config = dict(
    vocab_size=4096,
    parallel_block=False,
    optimizer='muon',
    train_tokens=499200000,
    dataset='wikipedia_en',
)
Each number is 128 + 32 x the weight over the matrix's rms, rounded and kept within 0 to 255. Layers, rows and columns count from 0. Numbers have three digits each.

# down: layer 4 MLP down (transposed), 704x256, rms 0.0479, rows 415-445, columns 0-63
# gate: layer 4 MLP gate, 704x256, rms 0.0867, rows 416-446, columns 0-63
# up: layer 4 MLP up, 704x256, rms 0.0874, rows 416-446, columns 0-63
down415:156132110103103092125097152146157158128117122084145125137082093128181119122121097126160141116094099144146069090138147112170123122072147153085136126141173112155151144105150167125121108123123065
gate416:082138108146158158140097155174130090148145082153147142086152096121139121102160134152105101107089091121139156169158144111100145095147163128135128135117124167091126106087159126117145113149125094
up416:121137121108171140130110167106156132166178126171104095140122102121173116114128110108166141095083147097124099127168129116101053151117095148130145135148121151177144051143151133106121139074099128
down416:148183097134151070177149112160137160070134148076145148096137125110139158127168143148108103107120152111088153164108087146161153100126141137153077123122116143095120119125126146126176102125141113
gate417:130139142161124164144132177148164167103120123137148135102169162163106153126132155102119135109098153151077167125109141119134096172194173130142119162048117085136100105097126113127109108120111110
up417:158144136146150081062099098093079157107110097143133122122126141125125101131129060163117134125094137095133041110120133098149112119075109111125096150168075137164095135137119093155142121110165128
down417:051147109065142103143103174127116157163135154106150135129125130181097159139123131111137108175103198112122134132086130141141084099129153105166126216152114128087144148132117123143117106130110156
gate418:111154098129124177118061158124078152108069110103117161121052111128081082146070110131136163098162181158151106140146101100120113130084135087125144043114148093054120115117144148173098104123177088
up418:216057144122149124120173176152124141114200141079166111159162152166168150080114122110101099138121112145096124127095134135111149091067122148124070172120142069109189102169114098094126079112136113
down418:089108095154079085121105115122178122144111152172103109080081065121126095175125136150101115160151108140146164151123118150156079166172144147128136109125160182174154156123139049092205125142111133
gate419:140133062094120108158092160108154089111160088102135094075118211091208151174127097174134130129155121122115111130137076154108118183131089097184097152113103122139122196102047155132155086100151176
up419:146097158091134100130072096146171081107153087114151083101079120129108120159127085130091178072246177167138131158101119093162110177091176146100106146103106208098127164134116152213129165139108154
down419:096182091125119119165172191097087128174112136152088120136206150087078116092134176096133113171101085158170128106107174191148127120152119058120134091179110097117138125153140106098094135100135152
gate420:139089171090128078146099152079023092149106147083123144093115067161156111146172039070132137119100122129106086088138089144170142137153102120181217115169109197163159114140127126064114129085099122
up420:131087155138103207155090151108104140150118112123144159096085120142114103134162130146105118169157146108125075105079136162071132143120154145136129160133169141081130140148155131135108221079118167
down420:123110078069171104166189136170131131091176123128170234101100136162184095145204110092124150088127145131135145122142144123108190087201108110141129128142060186074136111097171083176165024125220166
gate421:085117159103096073140100104212124134143091093111184159163159111077148125113092158109113079130110188141142145177172129119114154092146156154100119197109107087069166108112131083100131163137114132
up421:098115136133134113141135125098123150137127092118105098157128189124151156138121148166112106110127129091135129112125124075112082169104159138122157102140154137128113176133162172160124205149154099
down421:118160084090113135115145127182065127159095119141181138141084134073152116108142169135145115116085135130100097175080075106089115109172168131095115110169153134146079114192082105128152097142101158
gate422:185182179162052158098079142038156127172144148174136136140094079130152133163111140043116114077119098104099167129215128091121164136139141074085133125134141114108151128158160082108118105155132110
up422:076121102132123142084125070161087134187146136100159064110156135100124089077131086145096078111129113163096098135107110074121089109096092127148162131187155184123116104181125133191087178155113144
down422:203083112200113104167155113092199152105143065127092125106116134124127163113101127206152131129085149165132133124052220214127151099178166114136081151132083090101129124140132116123139133104147158
gate423:138114113167104086118206168089075157172161102088037093130106155104144093102123081154119151107138171126152119080113118127212200105136102106147081120142095108062096114067181084131156136106193133
up423:145085099155219142138141078090128127077063147071107140103163144089103128098073120135098156123142126141155136152141165074111138131118088070189110107116190219141097120183111118108088102113091134
down423:163115116077157125073130151131167130137139067181106083142063126098134163087126104092161202104177160088111133116072140154184103105176171152194113131201116132069125101100147125098143158101118112
gate424:158109126134117147120133140136141164065104140100079165133121147138154114114102107165119155148133091124130115130116130160131146142122143026175120145110101138105126117166129123142146102168113099
up424:071092117125121081127137146128223140088118086128114137114125091174141101143132140082148133122139066125174126131126076113131092142096105072184150113192089168079132132100125149108091118152092123
down424:178149115110128149100137171132096084131144174122117120143093157132127123099112130100117111160144165120087150107152166147102094087160120130089124149107114083098126132149123131097218157074140107
gate425:060109148130102097117168096101140049148168165129134089128055179097142095125131139091110169147166105103174151107169049157155170106178142123120104150142135093155102109121131109067107117116162148
up425:083126181141184104111183149113092119113147151067121052141127135131164084113125106134105115182095180104134137042170116062128158128147104122145126129099110207165182111155147169126170086150158084
down425:097109079135150105103157090124147094146103198121102130194186126114141113166108170147142108117135125120163153136093045120150122144102088110089174131157048172137056131072171124115100148077165096
gate426:087135113145113072177114186159140123165106135058050119115150090077127158108151128155105137155072186201161124109144095146167155074130167104193151142141109174153119121127164161121126145109155110
up426:129132081102123133079141112146133110119100115152086106112130147128147173162024176132120162133075119158142069169110186139130086117182155144145136152134172117065101114077130145096121126165120095
down426:143125137109119135100106125083154075182148135124138179059114184151106192130125132138118120133110126101143105087166197120105131130204069077162184120080147151119125162149141136129058142085169059
gate427:136145087128124106125131122094140142143153163134097150117120178146159118114145109134153108211095082140131182130180124184136103100162143097120141210066139109127097125143059078145094085162142053
up427:123119135141153168105150197106107103160113136151161103130184073150123101114078113173147152122131124148078178097115109099110170141130104129199078088117167169083131157164157138099110163150163154
down427:160065111128101140088102098163141118117128134171116133079067163120136105089123150095144132128097099101107071197071136140163098131099139180102078124209126135132136111141162094101127090161133114
gate428:127106098185132122116156148124129143210076101107133119152116142149115123144127082146133148174087167138115170155120148174075108116105150120157099164128150096096146118114138128115105133120199089
up428:167129103127103150110140109115176103115163179161104135115122161150146075150115087127133083099142142149083107100149099150159110134127143063116104142124133170153048113172152096092089166124106155
down428:163156155146123146131120103085129134128144081088095101171142112117123154148063180125080141147046098115155130137111149102092141095170135130144090197107092102137177096133151144168156104162158112
gate429:141154207140197066089160141150153124112145138129093170101117131088114150147103137130138080197133169115135107125105095112129144102095110088097108107151151147079164135118080112161095139074132130
up429:093119138180136149137150050099144109123102101161142122113107094121118096123150109094108114128099106113141128118133084164080150188134140136132125146153156198145128167112118135117122112107137081
down429:165129124150141142135161153085154086131134136105136151156131128118164145156135120111130108131135175115171117134030124112146126104136151123093093134115071049117133141152086114212123116169096102
gate430:113142099111158094123133149099060095129171178110121082137139156111145141092114172084117122120177122155192073084122135207133140170135120075117158099194134127136186061115087109111178184160128081
up430:165148134165126099184141129167191077116159107173050134203138119107179093102100106091172181254123166184212112120108118099131095152177071126142121075070088147170106075108148170170149112148118114
down430:164147084110136074102138142154091170174182143178142201036120140122102149145118105118117090057252076156088143111168148185148137156106136122119164127111108149108162132127095138178140134062166130
gate431:105094185181115130098124140088114085124139094131174180136127157101091189134105097071134117160122163140129137090172211133116159159199097178140146075168116139146177084112161123175130074107167062
up431:121121057121129146151125132049114118120135155136123167163148105091105078125198141180093093102092095167079098111106125095064150140134120105115147158131076142150175145164081063069130083114140122
down431:119070130125173152109075090081133146135156150228089128102140153124091128123141119101158126132113118193165105158136141113181174148169144155109137085134115177113094172149124208145117185133098128
gate432:202061121203094155046147133123219056122161139092114126137179182158160193134103076101156113158119155121078136127152055095138131092114170147153122142147134132168070070122134106169077155153095042
up432:108074138151145146162104165173073121138150173106167113122152117092141140167128152097172096171142109142111128134148191131107124145130113106101164075150146144147117135131135176130124113107162146
down432:086091125076126129133188092218125097069160119114123160086096127112092100090150104111154145135048171217101206163106148101085148161179183147118090113113163126149156157101116090090093080118147095
gate433:168123109111104109122095114140090132142116148158129117111121093115121155148159084133119188156160136114131093142164075142077095128093106126159082160172123147044052208108084112136104090128183177
up433:137129111098106081137089134145124137104119084110090100080166153108130163124101077115183142195117127121178111146125125104137150136165099121146125102081098116152157136136096118193087154147112140
down433:212114185118098139127078120133137149136112156109139132081149096108120096120139095100144153130175133135119152102118100114078135154084181134119105164153130151115143164138162164163128118140163106
gate434:072157104150190137141172086131203108077146153089094167156125133138062122090127170155108110139167134184100131133103135132119136060126170121112141117157099127170113127167156174090118148127098098
up434:112123110149140122107133158108120101139191101134099129118119149124083134109156212141169125201160170121123130125134119142093149073102074118101171135140124117140090125145131167060181121163076122
down434:108108110106107082153146143118180100118152138084127110130133079087075124074137078091230074126100144164119119189139072129161104113174162130159165105088157113142111168145119093136071125139168112
gate435:073046152172255132093124196085103091135157098156140123168122125115046146175173123199068100094041114132115132093185151159118164108055097167150122137161124108124170132088151135136080159118162125
up435:099071141070093087072080185146174111197125120106149038153146098162111132122207108098136067132179124077116127095158172115154144136120093138128100093179142094168106176128143183039073107174151075
down435:096140122212125119091168113087172114122116134119124145124145110120092072153140147128120146179075120166120137123156161154110085118123091093110141174145148121080153145050150170158162104112145114
gate436:102148092106131089142081180114141129121148149109119110118118083143143153124140134099125146105172108171126141148100082181135152094110158169095129093144153205237124113158107089144122114120114118
up436:113091147113145122145144071118163146079175181094121131114147082154195151123132142112132107134105144110139109108152164116153144099122181154144128140109184089106116083156131080126095101151129081
down436:122142110111114099166086185141153134102152110111154148091145095060105121167105174138093224155172161156132155126126120127102107183120117185091116130120107112122149149091160112116133084111148155
gate437:130219116169094134164138133173251105118101174088169136129169116102102158106180187115143084134169102095138175089146114135081108109127124063123219154103067099084158117171124109144126148066143112
up437:090155129159157193074111096112127077180107068088120094115197098140162053169128093140130123149161098151121156165085170204096085135169082124146154160172149095141083124141103177155161102074123154
down437:079119144141111074168113103139146059153129158176153160149086149136125124104036186159084072173118109126081103143143030054080179176131132145139111128054118153104167125109129125138161125111124143
gate438:102115172090101122140173083122123121135126115136150126165129113150153109135133156127128147166104087047123157184136129135134114123130095097177103151080145156097072139116092154102119147069135137
up438:155113171108119195126091084056129090166086142131130159122119135100135108178170132177166109127082159115086153128167125102184105139119180101201118128104163104069111059215155172086114129159159123
down438:141105130143076101174124141137110107097152119138127099168063112141096157149072128081104166116104101104185168119116066175102091113136131143088152088123102112128114129121122157108132176125086119
gate439:101127190188114151121131125097147136173128098096130133132160113149155099091153117103083102105075093111075123126105101135110103101160121120149169151141164150131105165175181122054165135123155077
up439:130135147156091111147123116117160151085144199139183102079163125120166101097103152099093066135139096120087153122141180150151125143153121119160083187133146146108138115115097139125110141140163155
down439:151154133123131097176093078078152099122127088173217101190080143094084160119081214158161142139089128150170103157125142110136151176118131125140074135115156110164144155105158169144147126085114117
gate440:083086085154215119167158118150123124151135102172129127125175074193108136090162149102045154150110180147137173172153148148133131150099133094103127164142094069180227129112097129102129155102173105
up440:164184057131155134150084106114108080134098106085093130125145145206110114118165109105181112093108137131165126114124165143116115199135148155195115102102109070131049109134050102148131155137106148
down440:185083160156127151096098159151087134085100137136137113174083123126115156093084074155126100064113130141062147096082131104141129146119181126136153107162119148014150169197137102136129087090149152
gate441:136095157066171137154090173086140098164163114135115143054121136203084065080127185144112072109096143116152143099164218105065118077188120120131098133148071062123121077137155117082116084080149122
up441:106138119157173091119133128140139156117156134149068182082135164154209101123148098095121084179094199132139114105111139145161098107105165168186116124139171096104177107195122137086079141200084135
down441:160160157174075134152103155133094160131104068141119131150120099133110188107134201123078090130089151126101160134088178056082123109156108104106114157059168079083162139163142139101122100020082138
gate442:142119131142154135108082218135158122147100167101123162202145134164083172088130177149057131148164097084107015067123206156156071102145151158070136120185102120115150071133131097149162134086167105
up442:110165176126059107131103119092090135136126110154157114166200193105126139099125099147086180086149118080149135102085143093085159128150114124148143175084143124115111111098080167098097110106123120
down442:144131103106135142105118126194128127141089075069146109138161034121080139123114154047107062161065132155116090118109157170155098171111126069100100103218102078103110127196154124142120127166153175
gate443:113113117131184097123100148129092165147120135132075109162100096123179137114125090152098141153116127137144171133158182059101154126142182117096132160126107167130158074174161137186118119083112149
up443:096094107148148086130107097180112120137128116125126158130147139146155101107103144083113107125130096156129102091152152165102140142181101132118123121093150127097152168102159081122112163139133117
down443:192118107176123117117098119143107137157126130102129134131135100131187173118164109148184121132142153160180172083118125102155134048075110130169125107108117128066094137096118159126127131120108148
gate444:132162121153101167121112173084097121092174132143157174065136100143093199083170165129169107114144156075125125161096149105130105157130127087120106107154114087182152125154115159043122057111108125
up444:122108096159126074176117158115134143164110165132251095178102104047169102099146145081127109146092156109140115138069198100155177227114164118163097084173141184108167125188114147064133097118118088
down444:163164124094112118134139141141108124127104081081130120134131199146118130119192124125192184035122100066093088099156026146119119123115091094068101166104135059144145127100062130175145127116100144
gate445:136103111147067111107162160105114159123107169123163114098130135085108144103158156090185094079155185134160164128111133096095140150187119150110077150117165112126148119098167136144139161107220148
up445:150142156109175110149151148145151171137142100103099143117120126168119147144130084096078147096151130153102132131124150180159160158134065125136116131131162126120125116101107101124109092188121149
down445:178142145132097137134103119125156099079115168143119111042112089125137110074192111137101137147192122108152149185055118108083149139155169133112178109182133127068173132113157132167162179203212083
gate446:114132164130164093100141132080121115131159108155101144148140118102183107140129161161148157106146138094172103158134151149131154101118098071114141146078117153126141119152092099128088155111178173
up446:067112122179118108140146093193130099144151149150097152123099137139142129158115132127104170161113154112151160154086108143135140096121110082144139132122131118149158136103134122092156114142167140